Weights of a small transformer language model: 19M parameters, tied embeddings.
Each number is 128 + 32 x the weight over its row's rms, rounded and kept within 0 to 255. Layers, rows and columns count from 0. Numbers have three digits each. The size before them is the row's rms in percent of the matrix's.

# layer 11 attention value, 288x192, rms 0.11, rows 83-287, columns 32-63
102:091155130115134110151176187112070120051139123159166146162167170162076146168132095135101119066169
099:138115159135095120110127139138155139131109092107166137125142067198090195124151136161092121109172
092:170169107120112152122134043113085118182179110119120178146139176163130177142160104089128068041089
084:125092141175153063120148153157142139135174191117101181131108137116153128090125144108130151109130
095:153125122120130107108106123095153120129105094123107164128153107120118082172148147155196045116121
098:111132111147085074160121141141127119019140149120173099153130166119181175124100130127085104176181
101:149131108144136169126108109153084113131149146106123108148110120135179140136144124111139162129135
088:089072143112138153079114159131169131134105065135164112132130156105076103133146167112174146126097
098:089144115131155081129095200160150141153135172130109101096100094163134088119092142194170147169108
101:156130131118145117136095125120105125203117135102174182092114137120163106167133134173158140125125
086:125118120186131095129082170148179124126110244112135093137097177110153084080107117109134146119123
101:153124116115138105148131058079206135127076145092173119140151128169196113150104131122097132112159
093:153104132218103166124095115143145126198141161093101197195106123122102146151093119126111138099137
095:128138101110041150133098174126152140082106110123112134123111123140108117111181079108167115151112
137:113132129134159120125137165109122118091105214125094086078146147161203110150115087125150087128112
122:116149109082218106108139100117167134141134200123142118062141164165047091163125126109091090125105
118:167114155128146123126118136101134121130153028149166120151121124107101176087126153136159138112171
119:193181130136136139115126085107139115111123133138151135158151117133083117122172126073155075077123
106:105155136196104149116148099170115139099099105130129155137125119133124149115174116131103120123096
122:070148141133147162139138103157131147093096130138113100156134177066175136134105091158078136154113
118:091150112104153125105075140141179123113127132121168114145108148128164093126137112171115158110112
150:133091163124098124126114120122248129146152120142120127156108095135125093111139136188104214121157
101:112180122143183142113111091171158160166126086101121095104147132173084123150115122120087078110135
091:144142106154064111142106172113175139122118186136102130133103131142192069108126094140164162129089
119:160105102097158117119154116113104093081150127137138138101115117119093136095129125096175092167142
122:170138153144085129107114204114177143131129136132155124145142118161091087126184104136138097103079
101:171113145109054129144099176121157122128127122146183111093101110136092086104147102118179128174131
095:130140116141056110146137117120103133133091188124087107098165080134151112133107127139068101131098
101:179101131082199133100128086127113129162149051118157158126157158097032149123156130108181146137150
106:101102074139084147113136183100102123157139112112073119106111158160084113139144092125157081156112
130:196140147117128115123153116104100126083106116136120111104153113101070132087156132097147046098104
111:181156138079152137146142070107087131107139182115080112082150122120076124108109084090126099123145
104:166078133105059103159160116100173147171152187125069152053114105150132075127118129164138189155147
108:152087152059117117125155151106095130164099170132170098053116147162120123149097128100157081189131
145:138126093184122141113111017155161132098120151115119114131125149153078101130143113129086146134143
105:103154121124154111135135134100146118112143116133142135161127103101124162131141163130144070075120
116:159124164126118131147072117098174117111168170147142104174122068153164170114132140145128194091144
116:186106125055100077108134155087085124183116126150144134086136083141050101112120130135166078170123
143:189120144119124118140115156089084121124128126145167121145128086107137183089134134088202071104132
136:098128139128134131119123100120162133138157056144144107171117109100058114123111152157099141136126
099:143151124175071115160120135109091138076101123146126136177142122084214160121122097124175147128106
106:091143101139106147127104167135081122078129066123171156166131113097081156116173115120153113134112
138:172130099145148118124117114128104132153163157110118106099134157167083106120183092096143110065112
124:099126118169091129128104121151219147143175142137139172154113095142172095141131154168117255124158
096:127118170152123106132135175107167140138113117134141166172126092138114107128195144141141095067062
096:134105094094154125095158106150114113100115076118181136136139129120041139125128150150133148190153
125:154095138178045135127138154138086132168080106119137107107118131136115086144171097112136135185093
103:120100167197181149107131134133099129135118084101165125145149165138126159139159126108111116096122
113:127129128150127110136123132136150132114132146109141131123128169163157095142132134149142165126111
107:172120148124084112145109175071135127163153144149089135148126096089136143080132140152138171082157
116:128144121141079146105120131155146138108112115125150189165135141149124102140152104154138156147114
120:150157120161109146128113074120141145132134160151126105108117086114086140117140128112081139103130
113:157137140096082116146143107139138124151100169151097120075148122117126063129102133144133044161111
111:084120120174065135121140137142142156141096103136103138103118152135129104167121124166102158162120
121:189077136136072129159135081105128135117155156105113139175119124135127096107137143129123138129127
109:106133165160216158135128078144171120092133139108099129179138145095180170122084168126068190099164
111:165136142063199115127115122109098126125154150129099101098122122138096178090087161096131107111155
128:161137154175069166131131056133152131119149090156133146122112097119077108101163107140143130122126
118:127115134157132134133137141120052097125099136121118096129135141125142142139144110093121028160082
122:059138120095159101101119175160154132164135114132180139123133107121158113144101158165115182152135
101:085114127146198141120162131126114125088117086109147123125115180142120154145125150113104092128124
104:155100146186033118118118147115037133135112102117145133169115145199114163157150132162172162143139
107:190087104110098095126140140093073116130138099115100153107112131131089158099118152114188135177143
093:117172082121132116145137098098141128085113148112075119043136150122117067140123122100115089154127
097:113149103130097089124094177147142128163128204146077123102114099150205121150084117139137148146108
108:078144125129114136138135185141129130130104220127132138142128131130171106148138115136097102146104
114:109164119140140149127102111159090130122107158107106127190137143116234158190121104130117120119092
098:089187063111109109104128170121117132152128113129138159126141087139071077157139109164137110132084
126:142120122142104127125128130127141136121152078152185136168120118127051086106177117104144132140138
088:108107133140227117155136093156116106092157097122123137100157146154133161135113163098128117071139
132:101121116111144145117173134133105126127103153129099085028124149150065115145086132100116060189109
119:061123122089144139121125117140189128171171082134123147157113121081114119129068155168079198132142
122:166079149151143150128129108098175124119176099130137150170124143110077129098182098101150121115132
119:119131137112092137124108111144183134157147082162119096110131100139052115125126120170108214117162
126:099118146173044103148147199130081146168111138147117133117106133128147116153141126158139122160099
120:140142146128111129133069176129107117099133111160111102105110116143127138108110139117138113130133
103:082132137127178140131123148186183127131147163131122139094079082110123118108153127146099133138141
101:183104137156101128155101151091112096109124147157119093146115101075147167105141137105163124100150
111:115132115123125138117107084137204160154123201121122127150134116131154084152117100163087203145135
123:171073149129192143149098044122177126113180129119104145125114126120146168103110137107116163087193
098:162146130168158151148121038162097151133096155125112063082153149119163133119086110096077026136129
093:101112148122189151112134073150159133131126113102107135146143144137129083139108116151079089096119
117:118153108138131174120074093119091116097125153121145121219137143106205154128124097118116135106132
106:155156102121102133132146085121050109137083209098077112108134110103179159135073124071113073140106
093:145103146068163107129127179094178131180176087137118099118110063138079115127085177141121115079156
117:168120136133189152146118055087178121113148157130071108217164114111181138116099117096124104060156
090:102161116128239162111116054166103114136104111133180093138152135070114168126104148116078111115136
095:086144133135135134110126186138151121142105104148134116075100088101138118153130152128113082133087
116:152106089187103110118128109136135139135164081113121175138129143163068097112197111125119166121119
100:180112128126076116154132109096112132144119164115094156070127126146135105109104119163160202144136
110:039176116096153139123125139181163133100121136105139118149114162160160129176106102137075119136111
110:118131142104149147163108111130147122116166122116059141158126116125201162127118154136107121089151
116:117142111157114123148143177109090118086124124114100136161117116118208173121128159143129099096106
077:113111118134028153139115112123155136167116134157141103135098079150064093135141107138126148202098
102:108126106137087133149117134131176131116145178102104170165104128140188090142154093156110150129110
089:164131130139069116161133097115102128109114180156032095057108125147135111133109117119116108137093
093:073136104109179117089142157146151126152160066130181140126134172152074116140154164151147130158118
133:190115130097190088122119070117113117093134107126134157102150115098109151099127144107170095099149
121:143110127117079125157130150094111135121108118127065114162126128111154163111069144141134141128171
107:098155100064163118121122130148097126123089199148098059077145131106123112139074127156080133154121
138:178112162157121135144110138102174122153170119118085156194116093118174138091184129110135130040121
137:143156121077193103108109116127120135142124129124145159126150111152147150125089164117152098078141
082:114147158117175114104139105114133116137157051138160169153134129107057163110143149170162152143146
098:140117122098066122153129188122190133100134191119106128127095120134179105137132104143122167149096
090:160127144121048089168092151111120142130105177145121139152114072099237123130075148158150170155136
122:133109152163026137124147128116121123090079159159119078125141124136128083134148099138131082154120
102:118121122142081142134104175100115125134120169121130101196140127136210150131154077107169127104135
126:153143128072097116109129174116098131201106155149151074052120121172060109134113143130110068097061
136:145140137101193138120079124132130129126146118137187117172130129117166153107150126121156172051143
100:132116137116101147123154125137086125141123187124098146119124103115142141114113096149167156125113
099:186122125111150106124110080143138115098126016116126113135141118154063205137101123124120117134222
088:112126154162132119160120177123093132165158195151104155184142152138143109150112104116169127134084
075:065099120118143117163183185159154124133097115138073111135118101111170212135083120125117161148119
090:096150152167123146137100173121103106107140106138135121167120166155137146111162113114140153107112
089:136153086104119150152150077131136133049123115136079151127138064118131153202077108127106156144157
089:166112120108162172105138152118119136090127168151145159119113130123172090083118137111140130141112
087:063127156083166099114138155200152109091109145154161137115105099160156124109182130113142126105153
094:124146122122203154123112113125139135143141158095133153117129119140168112095112124118136075132099
085:113169118106160112143110139141106166195123199096170139105140164132177134161165168159133118153120
091:093164146133163126099129070119223147047170151146094110102115145158144060139147141084123175147136
089:095118135166140118111102184108048130153122086112155105136129166153153130107131180073157107100121
097:185100134151200101121095110134107104140162039111112177122135134123065122111102164125133132149156
098:119131128127074094137117190130168112091142099146071104138106167167136161140100114113115151113162
082:115116102051129136139163097157124114065126166135116137111107107128129094137096121068132121105145
079:063131137163132090131170067137114146131124136152148072083146120147119133161078127130137125124147
102:154080154083102115141175116128176127094115124131068090120165084106108104118154112132162072084115
085:100116095134096113134107180121091138202120116094153105110132165102160137144129085124131101122119
090:099139102100131121178109213165074115110134141123131111146111149148229157130132130128156181131152
098:073131103115147142115165171106103131166114149117145115088118169138111150155145130125124093136109
084:115079104125124089138126182141142128202133183134157131164126083135159111142095145128107102090117
099:119091141119067092138116211134064121166120090127172127157146090128137150117064113128152128093111
091:128090157170069131144179053142132132152131082146149127115180088093037151185162097151140102099132
089:127114100104116093117133110149207130052115152122120072118162091127238131128180135119128106133120
088:120095131142127146114121109118159124061126176139107129136131167106128115102133116088137246151140
090:083144154080098125134177115136126156155108178152167121130116122136132155138088135165089172156147
094:185131127078132112130149081125156130172139075108114121108149082116115143088146136145120090121163
085:104139126141117112138102130097107114123151100128111103126161189113188094123184115126153134116118
091:149117136128145100167120099100152137105142104138105159126126108114046120125125159111119181126164
074:132136180127129103117133094118125104132110037147118144116156147094117125137111131150131195086120
087:099116117098082136134193117122170167101139207122106050095137108093150118163164132085123104106103
091:108094157116112141157122168105145123085118161157088115156127139097150086098052059145135174121110
089:186122166150088145160113083124140116155139114131092100148151094100124091111121120141139139102124
098:172112146123156130143144098131207113112132149113081146129103082117080102108118162136138120147097
093:138154105112094118106126074088120121110135162121124128142133135119122132141125149101135122121133
080:117145065100139117132103153183135130135076090111134126126109090095255145119135125103094127123114
097:124114167191079157138100209121142100104110168152140144151109135112152125133100093101157201125091
081:103169111100170125096096149141155129102093172133184120096095152165189132114121107129095147149137
093:148124105115164140102177123084095164128149134114090122146143104090062120119175108141138161081138
087:133103190135145143114120177102044110079157103134104121157112162130063133103157123098183158113111
096:103108146175255114114067127120099110117131075145165118122150156153113111138147118122119120123146
098:178155127176091142111101147147152132138120125123167141097142141116142070105158119166138086137158
092:081139125108129136143130122115175111093125146118073109122119119128121112132156138154113174150096
084:112115126119198120114151091098232103112137121124059107119113088146164119090174138151149103160099
091:121121081067172149124187106155048131192136118096147179115133095095140125146135130128144105140123
096:123115176132049131146158078110186155106146151158128089119151111139089134167199125137144139093150
067:136149141066153124098181077150148136132109122143149117081147138123169111126131124101154116123173
091:085159140163156130112156119132138110076119131162149168132138144137163085089060093122133234151116
083:072134094081106130161170087156160152120125172118110088097124132111137166171204170139107143143136
083:133128095118131138139112126152108121099132136095153147145108128047189073106086129102142108140092
094:084147121129169130103142128119085115137130073102124153141114145143090167157052131102093201116126
087:108144109161119162142076125128113111110127128121099099111126202116166084127127092105148200139120
103:155137141204160128103085154110123115116101026128117116155142141148116134171108134103153101094106
100:111142154176055130137171142122128146157112218146135064109136114125154117165158125145132098111086
089:173115098103079128135132137140052141124119179131159122117116134086165142117111125122138127091126
086:086112098100166155117125156138073120187141086112134124146103152070176142137143110163165130147103
098:121106116093174117108145159106107115144145104148164128111121135149158136101172147139156124129137
090:130125174099131145153131109142066133169126181130136144163126111055152141138065108132155171146078
096:153155102127101136121135085130171123130110108091090120137130094167123157176143161132112114147117
094:136170165087173101116161142152102140185110143146141156161115126151137128074124128147128097137150
089:176169139192051111110093075101187142136127069120116115137162117157112153142103091136067123136176
090:094160130206153136129071104122116142155136100130112111121102168112092068124068165144099191142103
097:158106147157092120098125193111109119107131128135117102154141129113157131130100094113155140099118
092:149109103147091143134126108155136104117139136085165116132117107101131093102113129128134063123098
094:172153140074133162136144007116178130108110076083092149122139104088110095119119153108086135127141
096:142121122192144116157101106137134143126128228121092125089131130108200114141179149129134100107136
085:122141105095084136151151123131066108144145122128121146113121147106054132138106166109095120125118
081:095181076135109153102137105124180114099134129118206143127123106165094179146094133159125133136143
088:127127119109158136123115162120076110107141128109119187147137128148145125131110108103153083138131
081:105098141124151149123177033110194144096102112150087101112113038137120157144164135164125149120130
095:096122134098163119127120154114111123198124110134194133135135109109136093107139135153120100153086
075:164105053122103130169116083157171130131157155092062095097108122081149087160140180097125105179085
088:129115136136091124108154113104173152073139163108124097129116132116053144152129120110106127142149
087:144178132129110150127141088121106166110151142128119130112103185123111134162154087128099118124140
093:092107046160087136142136150148093143100107255116107113141123109087164103167098119111125192110096
095:090117154068134150122185152129150121094125109156165097136145151156169188101153095089135119071180
085:074135077144095123111137113166123122184099186119191136142135078129157146173115104172092147136116
086:124133092151136120116123084145064138159151140120116131087135152109120131175148145085143104130132
092:106151142116133123137154109102146124039121119135079130112131106149157179152142099125122162107110
100:119139124121052177140164174128131137176119203108100154099101139110121109130160138149130113116127
093:171103108144084136128111143185127120096124174118096155121127084143189098118123124082104113194113
075:106088123131068169126166087179138137175145188133148136145104089128138139129112133164119168153117
096:144103149156169140116119206108171091142153051110114130127125098148096126108174132112174087109129
095:131090118047137116122191133128115131143134123137118139144141099103044121091158144164130157105093
088:098136102128196136092136057119129138150126110101099141122138088127098042096111111120139121137118
083:163169127172099106144107065129178100110151129136047136103151132137158116104132131120118053134122
077:160126182154120129114146147123156089199143084126159156163129169109053166110100132143153163178128
087:115111164115069133164127114080181117130127076145106088145142139121070143140135103144134169150119
090:140085120138093114125132167152150138185098215135135107140104084141128159135042096145095195115121
081:174092139114106122125087163106148130145158110099134111076137116178155103139171166161149031129124
085:106103105114139134133158157123125102121115092095153086145119146087099156116099153141132207145110
094:162153146130130135143153126114146108073133103146066134133150159138116154126132144111144149126175
085:096120150107119113136156166133094122164117134154168133100110155122115119096125129144150189119090
090:086154133205200124088104150129124117136132103142213116118129184186084136130157153121125171141122
092:153146166136081156144111175110154129129115172099080144152130135105152158150131156136104137136125
095:133162150123067128123118115122142122083113179121137176178117171148181174155087080113069155123135